Each number is 200 + 40 x the weight over its row's rms, rounded and kept within 0 to 999. Layers, rows and columns count from 0. The size before them is the row's rms in percent of the matrix's.

# up: layer 2 MLP up, 1152x384, rms 0.0438, rows 1079-1131, columns 320-383
# down: layer 2 MLP down (transposed), 1152x384, rms 0.0383, rows 1079-1130, columns 320-383
up1079,106,185,198,192,227,178,172,153,287,126,204,173,176,178,99,267,137,239,211,237,111,222,239,239,185,220,195,260,178,212,248,133,222,251,229,174,193,154,202,176,197,227,193,245,261,186,247,144,156,138,244,213,197,184,197,167,167,214,188,216,168,167,186,301,112
down1079,106,198,233,137,194,191,203,172,195,248,219,160,149,183,205,165,191,190,151,236,187,209,192,133,226,187,204,270,207,247,219,201,209,193,210,258,232,172,210,203,181,206,215,233,210,246,250,210,204,207,128,228,245,199,165,256,191,223,105,211,149,237,198,184,108
up1080,095,193,163,275,185,172,213,142,210,140,199,234,109,272,181,239,84,181,195,162,244,251,184,311,168,196,192,220,155,193,217,212,287,197,237,206,264,255,150,268,160,209,173,191,162,223,178,226,209,155,190,161,173,192,160,308,241,201,256,159,256,213,147,157,178
down1080,095,255,217,212,166,85,233,190,231,205,188,194,195,230,111,208,211,131,194,205,210,233,209,180,242,230,216,239,219,214,219,227,146,212,156,180,198,202,190,198,133,182,213,246,147,182,214,215,200,205,177,125,202,100,191,203,172,203,170,221,169,167,141,169,203
up1081,100,265,192,295,172,197,214,188,221,245,176,237,144,140,205,122,210,164,156,210,155,263,168,193,201,247,188,195,220,150,252,127,187,188,251,197,174,206,207,217,166,277,165,200,197,199,149,181,259,167,215,246,177,190,237,221,204,140,159,296,168,153,197,228,231
down1081,095,181,135,171,207,49,214,187,234,183,274,173,193,202,145,194,169,139,286,202,147,238,202,200,225,134,238,180,211,253,213,203,205,220,250,185,203,156,171,146,188,236,174,226,291,215,201,178,185,198,65,227,156,70,202,214,205,199,228,189,191,139,228,189,151
up1082,093,157,254,221,254,207,223,224,189,258,203,137,188,154,178,204,271,256,147,245,188,242,211,243,140,252,147,230,199,216,139,238,216,211,169,259,135,230,175,177,236,272,275,244,164,234,218,153,255,214,197,235,207,177,131,320,192,212,243,201,184,243,217,201,226
down1082,100,223,187,199,224,218,233,109,273,215,139,158,289,146,184,186,204,184,171,206,203,212,226,156,181,192,237,152,172,262,125,242,268,226,234,185,200,188,156,180,237,226,240,247,174,168,273,186,167,179,198,205,203,205,139,191,177,220,183,189,219,190,242,168,186
up1083,101,163,200,176,216,148,238,249,200,271,204,191,180,221,101,266,143,236,218,188,186,165,265,193,254,230,208,221,156,178,207,193,176,239,111,174,175,236,128,286,215,157,282,195,233,187,198,187,131,165,224,232,261,218,233,193,143,187,180,221,219,186,200,257,228
down1083,101,185,169,144,137,150,242,147,173,172,202,168,194,254,254,235,276,169,182,239,210,147,193,208,212,254,229,195,258,237,167,174,226,204,212,198,186,133,210,175,224,226,241,304,153,209,200,169,257,209,205,181,216,170,200,233,262,186,196,218,169,122,167,186,192
up1084,097,124,86,200,171,260,194,182,207,174,213,199,244,181,230,218,119,203,217,248,155,175,180,160,152,154,200,193,232,272,248,220,186,193,206,218,157,221,279,198,156,193,225,166,227,198,229,267,182,111,239,220,206,241,249,211,160,190,143,267,199,140,209,175,277
down1084,095,228,268,133,247,102,211,215,158,275,219,161,231,192,201,187,229,194,150,226,212,200,218,222,198,218,240,234,203,204,228,184,178,182,208,192,253,173,222,270,245,196,257,249,194,203,219,205,214,222,149,145,162,206,177,157,207,196,219,142,202,170,182,214,276
up1085,098,251,189,223,190,160,187,237,200,155,170,231,187,222,155,172,192,256,184,237,260,155,240,122,226,239,189,301,238,176,212,195,147,221,209,187,148,159,209,217,236,272,184,185,234,202,181,202,174,272,227,181,213,166,222,218,214,222,186,157,202,209,193,198,228
down1085,099,295,215,213,165,188,145,140,270,237,188,183,211,242,175,229,275,252,172,184,212,204,177,234,209,242,237,183,213,134,199,188,132,251,170,182,209,259,227,164,132,171,229,252,163,221,247,214,179,178,175,116,153,203,181,240,170,168,191,185,237,242,152,197,232
up1086,102,224,175,198,154,217,140,170,184,270,279,156,159,185,172,215,191,301,163,122,207,171,223,165,134,238,139,210,174,240,136,128,162,223,171,236,166,200,256,211,170,218,203,174,229,203,211,295,206,226,199,172,220,169,222,152,179,209,232,192,220,177,124,222,264
down1086,101,193,248,211,239,167,171,130,257,173,207,182,190,215,223,120,254,179,197,255,235,171,274,259,216,167,140,184,172,196,155,254,192,180,253,148,177,187,186,149,158,248,158,190,168,161,129,170,209,146,180,204,240,226,205,197,211,208,158,210,225,202,247,194,235
up1087,095,188,135,193,192,189,141,217,241,194,218,263,172,226,194,151,218,198,193,221,184,123,204,203,213,186,262,243,264,186,214,172,255,167,103,298,243,90,249,233,188,270,115,173,269,273,226,180,195,160,241,197,191,154,251,196,186,241,228,199,253,195,132,270,223
down1087,097,224,168,162,232,187,227,219,139,189,161,189,212,134,241,207,186,140,123,141,189,163,222,231,145,150,142,129,161,185,266,239,234,205,168,126,255,224,108,174,258,194,221,166,244,189,247,181,227,237,208,163,120,199,228,154,125,128,235,228,132,191,170,237,189
up1088,097,189,138,264,184,221,178,163,164,138,160,210,148,242,167,178,232,214,208,180,181,161,224,253,248,250,217,195,202,200,293,252,114,153,154,146,244,144,195,155,125,251,249,148,212,286,257,160,248,195,218,212,224,149,233,169,215,204,125,185,104,193,213,193,211
down1088,091,134,191,246,173,228,231,205,228,143,188,222,251,192,233,120,180,158,198,191,211,206,205,168,227,171,150,181,207,220,204,189,133,133,221,127,284,152,234,183,222,237,146,277,233,208,213,166,161,220,129,258,235,183,246,263,244,170,122,227,295,201,209,170,173
up1089,106,198,203,181,131,181,151,128,199,216,215,217,206,181,243,193,196,259,252,240,178,143,268,161,182,175,193,193,154,140,254,187,131,220,250,215,173,248,208,158,184,234,206,236,228,184,201,235,249,246,202,175,168,212,228,177,198,195,225,253,162,278,229,150,152
down1089,104,214,201,199,232,174,159,237,98,172,192,228,254,215,217,177,147,239,208,244,169,232,182,213,161,278,112,222,210,194,240,218,165,176,202,164,174,199,205,240,222,198,262,150,193,201,257,290,244,221,246,162,231,185,166,213,206,105,221,159,214,213,178,207,190
up1090,089,185,245,210,191,194,164,144,240,228,126,125,235,257,173,204,220,185,167,257,123,155,214,183,233,237,163,250,228,151,193,146,237,192,266,211,197,208,201,242,165,247,181,229,252,177,172,203,114,237,217,199,238,181,251,262,118,176,242,150,205,232,170,111,294
down1090,091,192,266,185,251,181,191,152,131,221,195,205,199,228,175,234,116,220,228,204,229,289,205,120,269,223,226,194,193,169,204,213,212,243,150,195,191,241,200,193,212,214,226,249,194,156,222,252,138,232,118,134,169,199,235,186,253,225,237,149,222,204,211,199,204
up1091,108,185,204,175,193,190,154,240,237,231,97,216,186,197,189,168,231,204,168,206,231,233,217,239,125,202,238,320,212,187,142,200,80,202,126,241,221,123,148,153,235,170,210,164,180,281,241,267,167,138,267,213,156,247,306,188,145,220,136,211,172,182,200,316,266
down1091,105,153,167,185,257,206,131,191,154,195,143,195,196,198,268,259,166,188,103,219,229,156,239,210,241,135,171,157,167,230,214,86,336,161,233,244,196,221,141,203,173,237,270,194,214,226,190,199,242,210,197,191,225,150,140,188,234,233,231,135,182,247,232,289,228
up1092,098,248,164,210,179,227,155,180,219,251,227,165,146,176,223,230,198,154,246,193,174,192,211,231,218,170,128,186,162,175,129,197,191,173,210,254,148,322,234,217,242,194,219,241,203,184,149,185,247,209,217,240,188,187,206,154,171,181,170,158,182,181,167,121,264
down1092,101,181,225,158,181,213,211,254,218,258,208,300,175,232,156,251,166,212,146,254,200,281,187,205,215,182,177,203,248,195,213,146,159,206,191,197,288,194,125,179,182,193,227,205,252,170,227,183,192,216,184,249,213,180,198,203,174,107,182,181,161,171,220,217,214
up1093,098,226,214,199,191,235,149,214,218,163,206,191,201,252,185,285,284,233,207,207,132,223,212,259,166,260,141,205,189,223,138,188,166,215,205,203,235,137,195,241,262,164,208,132,134,243,197,285,201,130,247,204,190,203,281,236,166,194,210,256,193,120,128,219,177
down1093,100,166,248,186,214,105,217,177,184,226,206,154,216,289,152,173,259,220,260,230,133,199,164,225,239,128,147,229,178,182,160,189,220,208,189,180,223,201,141,158,229,206,122,224,195,135,118,261,240,162,197,159,218,173,204,221,192,243,279,196,129,229,193,326,194
up1094,103,229,186,172,116,269,208,152,213,215,223,232,223,149,261,207,130,223,185,167,193,211,250,202,228,224,159,201,161,220,145,187,178,226,238,255,197,213,147,144,135,228,274,175,244,189,183,195,206,238,211,128,197,215,188,185,143,130,222,174,147,205,181,210,230
down1094,102,248,111,187,206,214,193,187,175,246,192,232,227,162,180,231,187,276,218,202,227,296,87,211,211,245,161,241,175,272,167,246,169,154,206,169,213,205,137,234,224,221,228,193,224,150,161,223,245,177,287,224,212,145,176,173,205,175,167,177,215,199,194,197,234
up1095,101,232,95,190,183,221,208,211,183,150,287,206,246,218,207,191,240,179,248,209,182,228,267,224,174,178,210,246,183,151,176,184,156,180,282,211,247,154,195,146,157,141,152,232,202,187,187,242,306,221,284,174,209,233,260,170,201,216,216,155,175,184,123,167,215
down1095,101,217,198,172,229,213,173,178,225,194,188,216,227,224,238,156,182,115,192,201,152,197,158,267,234,230,136,154,220,201,277,184,150,174,163,136,183,181,202,245,192,173,200,218,178,239,118,195,119,230,120,182,130,157,220,276,211,209,201,174,251,249,215,251,214
up1096,099,174,203,200,257,176,227,213,214,220,274,194,129,179,206,193,227,221,279,250,161,211,210,181,192,214,198,216,211,95,196,295,192,174,217,242,197,254,160,226,144,183,203,188,206,221,165,259,207,233,190,213,167,177,188,163,178,207,245,173,246,203,124,192,260
down1096,100,180,264,280,259,115,263,239,186,190,220,156,133,209,186,200,231,218,176,216,261,164,177,153,185,182,189,209,131,214,167,180,201,206,194,145,188,244,188,172,155,169,239,220,149,213,153,153,231,234,145,214,234,87,231,223,209,236,141,166,132,178,179,224,98
up1097,106,232,248,220,121,203,132,186,253,220,200,171,204,167,162,260,176,237,204,152,204,215,170,260,229,212,232,184,174,148,146,138,160,157,185,184,141,233,217,206,181,190,201,182,144,210,242,257,233,209,216,133,172,245,222,217,157,168,155,164,239,192,218,191,180
down1097,106,165,274,168,148,217,174,176,146,194,129,184,227,164,254,208,233,220,196,208,218,273,210,197,259,320,259,215,111,290,196,148,177,113,183,204,164,210,229,193,223,188,199,265,188,233,192,210,274,228,260,218,154,196,249,183,179,201,170,241,189,223,188,193,211
up1098,105,161,209,173,166,197,207,167,261,158,177,193,198,230,184,253,257,158,248,180,159,124,195,251,106,230,245,231,169,202,152,144,203,241,213,216,268,217,185,170,205,202,199,209,193,203,189,251,215,162,241,246,184,189,243,228,231,190,163,139,166,164,152,182,280
down1098,101,200,246,181,245,279,217,127,186,177,161,242,142,245,254,203,201,175,204,204,166,268,169,219,237,263,232,209,207,121,203,207,192,223,131,153,172,254,197,139,204,225,250,236,136,188,149,302,217,200,238,255,96,233,110,70,244,255,171,172,239,227,185,180,218
up1099,098,158,176,211,178,248,187,281,223,127,243,212,194,225,159,224,178,197,171,171,196,177,159,234,200,205,281,197,261,193,202,164,215,260,202,232,223,274,281,200,177,188,160,148,195,185,242,165,179,204,249,246,128,185,215,204,213,135,235,240,133,207,185,178,176
down1099,102,187,267,237,151,224,227,175,201,154,187,141,233,232,154,156,254,131,179,199,146,174,205,248,224,183,196,153,209,247,225,168,230,128,283,239,219,219,171,192,134,210,230,212,219,230,192,207,180,242,226,251,195,171,241,261,150,188,242,165,241,214,236,200,222
up1100,098,232,193,239,169,181,209,210,209,215,200,255,190,179,199,206,203,223,215,257,154,75,266,212,156,203,198,234,249,206,194,178,160,153,138,188,161,174,190,176,256,219,203,199,282,220,238,175,217,196,260,201,169,205,226,212,219,107,229,225,158,193,236,197,145
down1100,100,266,119,200,171,204,194,208,207,210,205,218,193,136,212,199,247,154,253,209,226,189,134,200,213,121,217,166,222,159,222,186,151,256,182,229,300,199,158,163,216,214,176,168,216,180,216,222,175,206,263,185,217,272,212,213,184,268,114,172,259,241,216,231,231
up1101,103,202,244,167,199,179,287,177,200,172,209,165,235,233,153,207,217,255,260,141,236,181,234,219,189,244,149,167,234,142,189,242,128,196,203,185,189,225,219,152,190,260,162,142,187,255,203,201,191,185,180,159,181,191,237,229,125,139,228,185,173,215,190,233,209
down1101,099,227,213,229,267,239,272,208,196,158,184,184,173,199,221,190,271,229,227,189,182,170,193,207,207,230,332,292,248,241,171,173,170,161,221,174,163,235,142,243,165,205,191,171,197,148,160,269,143,218,132,139,179,170,187,253,163,150,273,191,183,238,171,198,197
up1102,093,211,173,198,200,207,250,256,258,201,202,224,204,274,202,189,215,183,204,184,154,155,224,247,144,196,221,219,206,146,163,181,249,202,199,257,153,171,123,133,190,262,189,195,206,229,287,177,109,198,255,253,244,225,206,174,186,206,187,208,216,234,148,138,170
down1102,096,272,189,189,144,158,216,280,153,194,227,168,177,205,278,249,179,155,243,132,218,233,160,282,239,182,254,180,256,196,195,185,138,251,227,150,199,145,209,170,159,248,263,158,148,181,189,149,211,226,106,215,171,220,199,192,176,159,194,128,248,204,188,218,203
up1103,097,287,187,216,173,256,149,270,188,216,261,240,153,229,231,166,222,165,208,246,186,92,250,207,191,215,219,169,237,200,140,195,141,172,159,238,105,179,186,223,242,258,175,181,241,220,175,189,203,232,196,243,234,172,252,256,252,163,185,223,248,169,159,124,196
down1103,099,155,203,203,167,119,210,235,230,205,196,172,241,218,202,146,227,257,182,277,167,150,174,205,229,180,156,133,183,284,264,217,246,242,167,199,231,223,254,206,206,169,268,217,247,260,158,144,186,208,185,194,154,149,217,216,137,197,221,154,148,131,171,191,228
up1104,102,196,257,221,183,197,219,253,153,199,257,174,175,193,134,244,178,274,171,229,191,205,173,193,176,221,260,210,190,132,270,208,197,197,284,176,143,171,176,208,181,267,187,170,321,171,142,141,200,223,222,167,130,173,250,195,257,153,177,282,203,265,188,151,183
down1104,105,137,171,215,196,304,147,180,146,185,173,223,207,209,178,158,254,258,229,204,87,122,160,225,229,261,187,208,179,206,124,212,155,234,202,204,184,205,192,205,261,178,160,250,240,239,227,258,202,205,147,248,161,162,169,133,207,202,205,217,196,199,209,217,195
up1105,098,219,194,248,140,165,153,203,254,171,253,230,208,163,246,207,256,184,203,224,177,171,228,260,165,239,181,194,221,213,194,175,182,252,236,185,135,258,208,183,180,208,259,215,186,197,215,209,205,236,232,196,226,182,207,166,158,222,253,301,150,165,202,207,248
down1105,096,160,204,217,172,167,153,130,197,136,225,225,201,239,234,171,208,224,217,178,153,198,224,229,222,143,134,171,152,245,153,226,183,184,178,218,258,152,209,206,200,221,231,138,249,271,146,173,125,215,162,141,261,153,241,192,263,131,170,171,254,192,187,188,235
up1106,107,204,213,194,169,231,134,174,187,163,207,237,191,234,234,233,171,223,277,212,205,201,182,162,140,297,260,164,111,153,246,238,162,213,227,210,184,228,159,219,169,182,156,267,280,152,217,198,256,233,216,161,173,178,242,198,222,149,101,213,221,212,163,195,199
down1106,107,203,241,274,272,149,251,195,183,207,208,210,207,226,183,232,279,235,209,212,220,252,234,244,170,222,171,244,89,231,136,198,185,191,223,169,184,189,196,209,176,255,184,159,181,205,167,236,152,140,245,213,255,210,178,243,199,140,166,193,190,237,205,162,269
up1107,102,132,132,289,174,205,150,198,173,293,207,209,173,135,119,205,193,156,230,197,150,117,262,176,186,174,221,229,232,228,227,199,252,208,145,262,264,219,226,213,228,201,230,228,190,116,323,316,159,166,280,197,158,264,213,156,160,193,195,242,305,201,145,188,167
down1107,104,208,189,193,247,188,123,227,190,140,160,136,267,224,204,118,248,193,243,219,193,179,225,228,229,168,219,153,261,162,154,183,200,265,235,188,190,154,148,216,157,154,211,185,245,173,224,139,192,188,82,143,184,169,204,231,166,179,236,198,231,179,102,245,161
up1108,100,212,158,170,200,200,106,226,193,231,196,205,203,160,123,230,186,250,223,176,181,164,210,129,181,289,194,201,236,280,166,143,220,229,188,219,137,163,127,151,134,183,160,231,213,144,198,167,283,220,272,209,173,193,199,123,171,256,207,200,269,146,108,206,174
down1108,103,125,222,185,191,161,273,271,148,149,224,136,211,208,185,208,264,224,260,232,213,179,221,199,164,203,285,193,249,236,241,253,165,228,249,263,237,170,144,238,278,206,184,199,143,212,187,171,276,257,246,93,184,150,267,157,208,170,122,222,201,226,147,232,146
up1109,095,184,184,218,191,230,225,164,223,205,197,210,117,166,249,183,231,188,163,245,127,116,253,167,184,196,200,266,235,275,220,167,181,197,155,212,219,126,231,237,128,148,245,267,264,181,199,223,234,187,229,169,196,126,204,199,259,227,186,155,174,212,225,208,185
down1109,097,213,223,295,210,154,185,200,184,164,234,215,218,279,285,215,175,165,193,223,145,209,150,242,246,176,131,248,242,176,223,218,191,191,188,156,194,204,193,201,184,229,209,160,94,225,234,241,206,204,195,224,138,244,117,160,202,205,175,188,165,190,213,194,188
up1110,104,240,201,215,110,156,208,196,219,153,170,218,211,171,168,177,187,146,228,146,162,213,184,253,193,248,205,145,160,165,174,171,256,258,267,222,133,240,174,268,264,212,250,210,204,154,279,242,184,250,234,256,264,145,222,218,165,111,276,192,170,218,208,143,228
down1110,100,271,227,257,269,197,199,237,186,266,161,153,167,203,221,214,197,248,191,203,178,121,226,142,220,173,210,188,215,241,227,224,168,174,266,155,205,225,216,183,249,250,135,109,196,196,172,98,176,197,249,218,214,177,202,114,181,186,225,212,152,216,253,161,156
up1111,087,239,198,218,191,204,181,226,230,152,199,183,214,196,174,157,184,215,205,169,161,242,226,272,195,186,231,146,220,246,146,267,217,243,231,217,230,135,193,204,151,278,186,208,159,210,239,226,244,155,206,162,301,200,275,180,188,205,178,209,208,213,160,271,166
down1111,088,263,205,241,245,120,220,193,159,229,145,194,195,186,226,173,289,199,177,220,198,124,171,184,240,259,126,189,201,157,232,243,181,239,169,136,120,268,274,218,184,201,133,228,201,257,90,201,232,197,118,275,119,174,173,221,244,186,116,232,204,219,162,150,210
up1112,102,161,214,203,217,186,120,161,187,195,267,200,128,217,208,232,173,190,186,203,167,157,225,152,166,267,179,174,164,201,240,259,155,201,283,233,222,180,288,200,215,142,263,207,193,213,196,190,131,154,231,281,200,172,146,133,162,214,266,166,144,198,248,197,189
down1112,104,192,209,230,247,172,203,144,151,179,192,184,250,160,179,211,181,183,238,208,210,187,202,230,219,167,234,150,197,184,161,198,198,172,203,131,166,191,160,221,165,192,111,211,212,195,124,270,223,216,310,180,172,271,175,161,154,242,153,227,193,201,178,102,208
up1113,104,230,118,248,148,167,171,149,226,195,203,132,131,203,162,241,232,193,233,175,155,206,224,190,187,248,203,277,221,205,226,177,255,204,233,189,162,153,224,246,303,254,200,225,200,123,278,238,165,176,238,180,247,224,242,241,256,195,168,147,134,165,186,179,203
down1113,104,181,213,146,168,219,178,299,154,207,199,177,186,154,230,233,209,160,197,253,171,254,183,193,157,252,205,211,171,225,221,216,211,201,218,264,200,229,236,203,197,136,214,183,236,237,186,194,228,270,185,218,162,158,206,205,196,208,167,222,265,206,187,271,196
up1114,097,238,135,175,179,185,137,204,216,221,264,156,258,163,264,181,185,216,222,102,214,222,218,192,262,212,195,292,200,286,201,145,205,200,191,168,170,200,174,219,220,262,235,238,212,191,256,194,200,236,227,255,229,205,214,103,163,205,185,229,165,263,123,261,216
down1114,099,190,164,209,275,193,139,291,116,167,162,221,121,173,202,221,224,168,189,174,195,194,211,240,202,188,201,222,232,143,203,125,217,199,204,162,179,72,203,203,202,204,200,202,189,138,158,226,156,153,179,152,135,246,205,233,154,181,167,177,229,182,195,264,165
up1115,095,208,156,230,244,184,239,198,231,181,212,113,167,188,216,263,185,245,212,181,123,237,216,247,168,191,205,240,158,139,190,202,211,232,203,248,174,187,301,183,156,178,179,168,135,279,168,193,187,118,221,166,213,216,159,173,145,127,283,196,159,257,212,191,230
down1115,097,235,204,197,190,173,205,253,179,186,89,203,195,222,235,201,214,201,163,234,220,146,212,237,183,132,265,185,219,203,239,241,287,175,151,157,228,174,152,209,235,174,178,225,259,176,185,141,233,241,99,198,184,111,213,250,199,124,167,222,174,196,248,209,187
up1116,094,180,110,174,171,153,167,107,226,206,245,139,205,233,219,219,207,256,209,197,229,209,214,284,149,202,118,182,166,203,162,181,202,261,109,205,269,170,174,197,117,112,233,232,178,182,174,294,218,202,194,149,186,153,248,206,167,217,229,214,192,192,159,259,204
down1116,094,207,180,218,210,232,245,192,220,220,173,211,215,251,217,189,172,196,172,256,257,314,126,180,205,247,233,92,212,200,182,168,181,120,184,174,196,136,226,244,276,264,179,184,181,180,232,184,228,250,175,210,172,128,187,190,161,189,146,212,232,178,184,154,258
up1117,091,240,198,311,168,167,117,263,212,236,241,171,224,192,159,240,172,202,146,241,188,174,243,182,177,225,161,232,202,212,227,175,184,157,271,282,141,214,200,328,218,173,165,163,248,174,194,220,217,179,208,232,217,226,231,208,153,165,189,213,214,164,155,220,201
down1117,093,136,255,213,201,182,176,166,144,196,142,161,167,202,215,261,208,275,175,246,239,177,237,248,261,196,234,235,229,280,152,221,244,194,238,208,137,110,225,175,132,195,197,164,127,199,165,170,220,203,164,249,238,219,211,203,205,151,178,131,218,167,194,239,147
up1118,094,213,206,286,200,137,139,280,209,174,280,168,168,202,135,214,266,177,195,175,241,126,276,260,191,256,152,165,192,258,264,201,240,238,229,200,158,261,220,229,217,205,174,199,237,123,188,190,222,178,228,188,165,172,208,230,126,226,310,213,183,138,185,147,226
down1118,094,274,175,212,161,295,221,195,184,99,164,178,136,184,165,176,209,175,142,221,235,184,200,171,203,210,161,148,191,196,193,194,244,185,189,191,121,150,239,164,199,239,225,204,289,205,182,166,129,158,196,222,216,165,168,201,225,197,254,219,167,238,186,116,239
up1119,099,156,264,205,159,179,208,193,181,222,206,148,200,226,182,179,207,199,255,226,188,216,218,176,233,152,242,308,164,197,168,192,149,180,177,229,278,248,195,119,207,175,242,245,208,150,208,227,237,208,222,135,196,182,201,199,168,184,182,200,126,133,204,209,211
down1119,098,223,200,203,209,271,77,219,249,215,132,192,203,302,184,251,136,177,162,189,207,174,213,239,158,183,186,219,169,169,169,228,182,184,271,230,177,230,228,215,240,221,132,205,207,161,199,221,185,215,235,200,213,189,177,263,140,186,215,214,197,200,205,194,159
up1120,110,263,225,168,163,162,250,114,254,180,236,165,218,224,159,225,205,230,238,164,171,120,242,184,151,236,256,226,155,212,249,174,231,186,168,210,241,168,201,188,135,154,194,213,197,246,216,214,204,204,192,168,183,191,192,184,157,191,217,208,162,261,181,157,172
down1120,108,253,181,249,190,179,250,236,220,210,203,197,205,214,168,177,170,169,161,202,262,182,264,173,185,183,237,204,221,219,184,228,141,245,169,212,183,172,231,211,183,223,221,197,264,235,228,161,230,200,157,170,167,149,197,201,198,149,197,253,128,144,207,217,184
up1121,099,191,236,179,209,202,231,185,214,230,177,197,209,233,217,187,236,198,205,182,216,138,210,214,170,215,193,217,247,125,166,194,178,186,190,236,257,169,193,238,260,236,175,239,257,188,282,182,182,228,225,248,252,146,153,248,129,195,275,283,215,231,245,289,215
down1121,099,208,194,131,191,151,238,260,255,174,199,178,180,237,202,205,165,216,159,206,147,159,203,175,202,176,143,178,175,221,223,224,150,124,219,208,184,211,197,172,182,169,176,101,185,189,151,154,191,200,224,240,213,212,184,210,257,215,205,200,234,175,154,172,149
up1122,102,270,173,229,214,200,220,253,166,183,237,257,210,185,123,260,147,198,200,215,229,162,267,160,87,190,221,195,244,147,245,172,140,243,209,200,231,233,221,186,173,222,185,159,195,216,209,222,197,171,246,195,217,248,207,253,212,82,209,202,225,218,227,161,161
down1122,101,236,169,171,184,285,156,153,214,179,191,104,271,201,196,196,220,88,215,159,215,179,206,182,234,205,221,223,249,142,150,189,277,246,252,241,209,268,219,159,209,195,221,217,225,202,172,244,206,204,201,228,172,246,190,249,194,190,165,180,197,291,193,178,203
up1123,094,116,136,208,214,208,234,193,198,188,133,178,242,247,189,206,201,233,198,165,228,99,154,270,153,267,128,199,231,238,254,232,193,181,217,156,140,162,185,153,146,189,170,170,238,169,213,230,184,179,215,189,170,139,190,197,129,182,235,180,133,182,233,219,251
down1123,095,173,274,180,210,266,257,166,215,234,90,283,166,249,203,128,183,229,187,218,241,166,261,237,208,290,199,242,192,190,164,206,218,223,175,249,241,166,133,295,217,183,270,163,199,110,148,197,206,224,211,248,184,192,226,191,168,246,214,270,190,201,185,222,302
up1124,096,208,124,203,178,179,125,191,229,260,161,161,118,163,139,170,192,230,233,209,129,182,196,146,222,188,185,193,206,215,146,127,179,226,191,190,138,161,226,179,215,216,167,232,177,205,191,252,196,192,202,223,240,193,154,204,259,203,291,226,271,223,153,172,256
down1124,095,164,229,237,213,185,180,156,225,206,238,170,205,247,201,217,278,212,182,176,204,163,207,196,230,223,202,160,146,201,233,154,227,261,177,192,243,216,242,168,160,184,247,192,223,153,201,210,208,162,169,222,194,251,235,219,227,149,241,160,229,212,191,190,211
up1125,100,215,241,223,126,229,205,204,181,201,308,165,165,165,212,256,171,234,215,192,207,212,165,171,155,185,194,218,198,227,239,213,143,267,206,208,248,208,225,203,195,224,196,201,206,196,183,210,70,194,211,217,136,198,204,134,181,212,173,200,161,190,201,224,250
down1125,101,206,226,221,176,169,199,173,178,133,213,207,172,229,159,267,252,228,199,159,270,214,154,175,157,145,207,325,241,117,169,259,216,226,151,157,161,206,130,240,162,233,180,169,207,166,131,230,150,203,209,187,128,163,206,212,277,134,269,103,182,212,206,280,188
up1126,102,220,196,232,168,153,225,159,174,142,196,224,230,217,252,173,236,199,203,274,234,221,150,179,179,238,175,196,208,185,135,147,153,185,208,213,117,275,209,177,246,297,149,151,219,236,281,159,219,247,202,229,222,232,171,254,233,172,182,292,171,173,205,219,187
down1126,099,197,158,194,235,235,225,186,158,180,238,176,197,208,239,224,263,221,205,207,220,212,185,215,182,222,171,219,236,188,260,201,224,197,230,217,153,261,125,217,261,259,151,266,274,182,220,211,184,194,160,166,187,172,190,169,216,234,197,205,175,217,222,174,210
up1127,101,239,182,189,176,229,202,159,179,264,233,190,186,180,163,230,227,225,196,177,199,228,232,185,106,204,225,209,201,211,225,230,137,266,263,212,259,204,238,200,181,170,177,139,159,207,226,160,188,206,238,159,223,253,174,154,172,242,197,161,229,176,197,217,218
down1127,101,121,237,158,188,242,186,261,223,178,244,65,200,201,212,175,169,195,158,190,193,219,181,168,183,86,269,172,272,249,182,205,209,244,224,227,189,141,189,236,171,202,201,149,203,156,207,195,246,193,216,206,175,180,204,147,240,221,124,230,196,178,218,175,215
up1128,099,173,176,187,164,222,141,188,191,205,206,160,181,251,177,175,300,177,151,184,203,202,126,236,205,204,179,173,269,158,166,200,189,243,225,288,212,180,227,192,190,205,217,153,245,207,232,166,221,228,270,222,271,219,184,109,133,78,184,182,158,97,174,173,220
down1128,099,223,223,170,218,153,215,186,255,253,238,218,160,248,201,248,207,226,194,196,265,219,283,272,275,158,198,262,326,203,244,204,187,182,237,163,199,179,181,210,257,246,240,165,209,242,134,187,162,188,171,156,176,167,240,175,214,181,193,219,248,195,127,168,250
up1129,102,165,171,236,160,181,152,214,258,199,232,214,125,173,180,192,206,215,228,204,241,264,294,239,134,259,201,225,195,260,206,275,166,177,178,258,185,136,223,187,209,200,226,192,216,186,223,204,123,195,214,243,157,234,229,290,181,211,236,196,216,170,187,270,219
down1129,103,253,189,248,269,226,244,220,209,148,205,171,191,141,235,149,144,210,164,192,186,208,237,210,235,180,305,225,171,234,234,166,165,87,165,108,130,222,250,232,262,145,178,212,167,228,195,215,189,184,207,154,224,165,209,139,276,192,297,259,176,207,244,257,198
up1130,098,191,160,213,144,228,206,192,230,196,143,224,146,152,226,200,142,272,214,151,196,178,225,266,165,172,267,222,162,252,148,186,222,294,259,171,185,182,212,224,203,189,173,192,214,204,225,220,172,190,212,131,180,184,187,232,243,223,266,224,213,205,195,136,192
down1130,096,206,175,166,235,196,195,220,144,160,178,173,207,221,165,222,196,222,173,196,198,151,155,191,162,171,238,216,307,162,184,215,154,218,235,208,221,216,200,194,249,140,181,171,176,200,222,232,239,227,166,204,131,178,190,159,183,249,164,222,197,282,198,146,244
up1131,094,249,198,243,126,188,192,205,188,263,217,217,128,183,150,225,127,251,180,177,120,195,221,186,214,207,205,306,219,199,238,160,198,262,189,216,204,186,192,286,115,156,190,212,191,172,226,246,219,138,265,153,158,168,200,243,157,195,234,230,246,141,241,184,124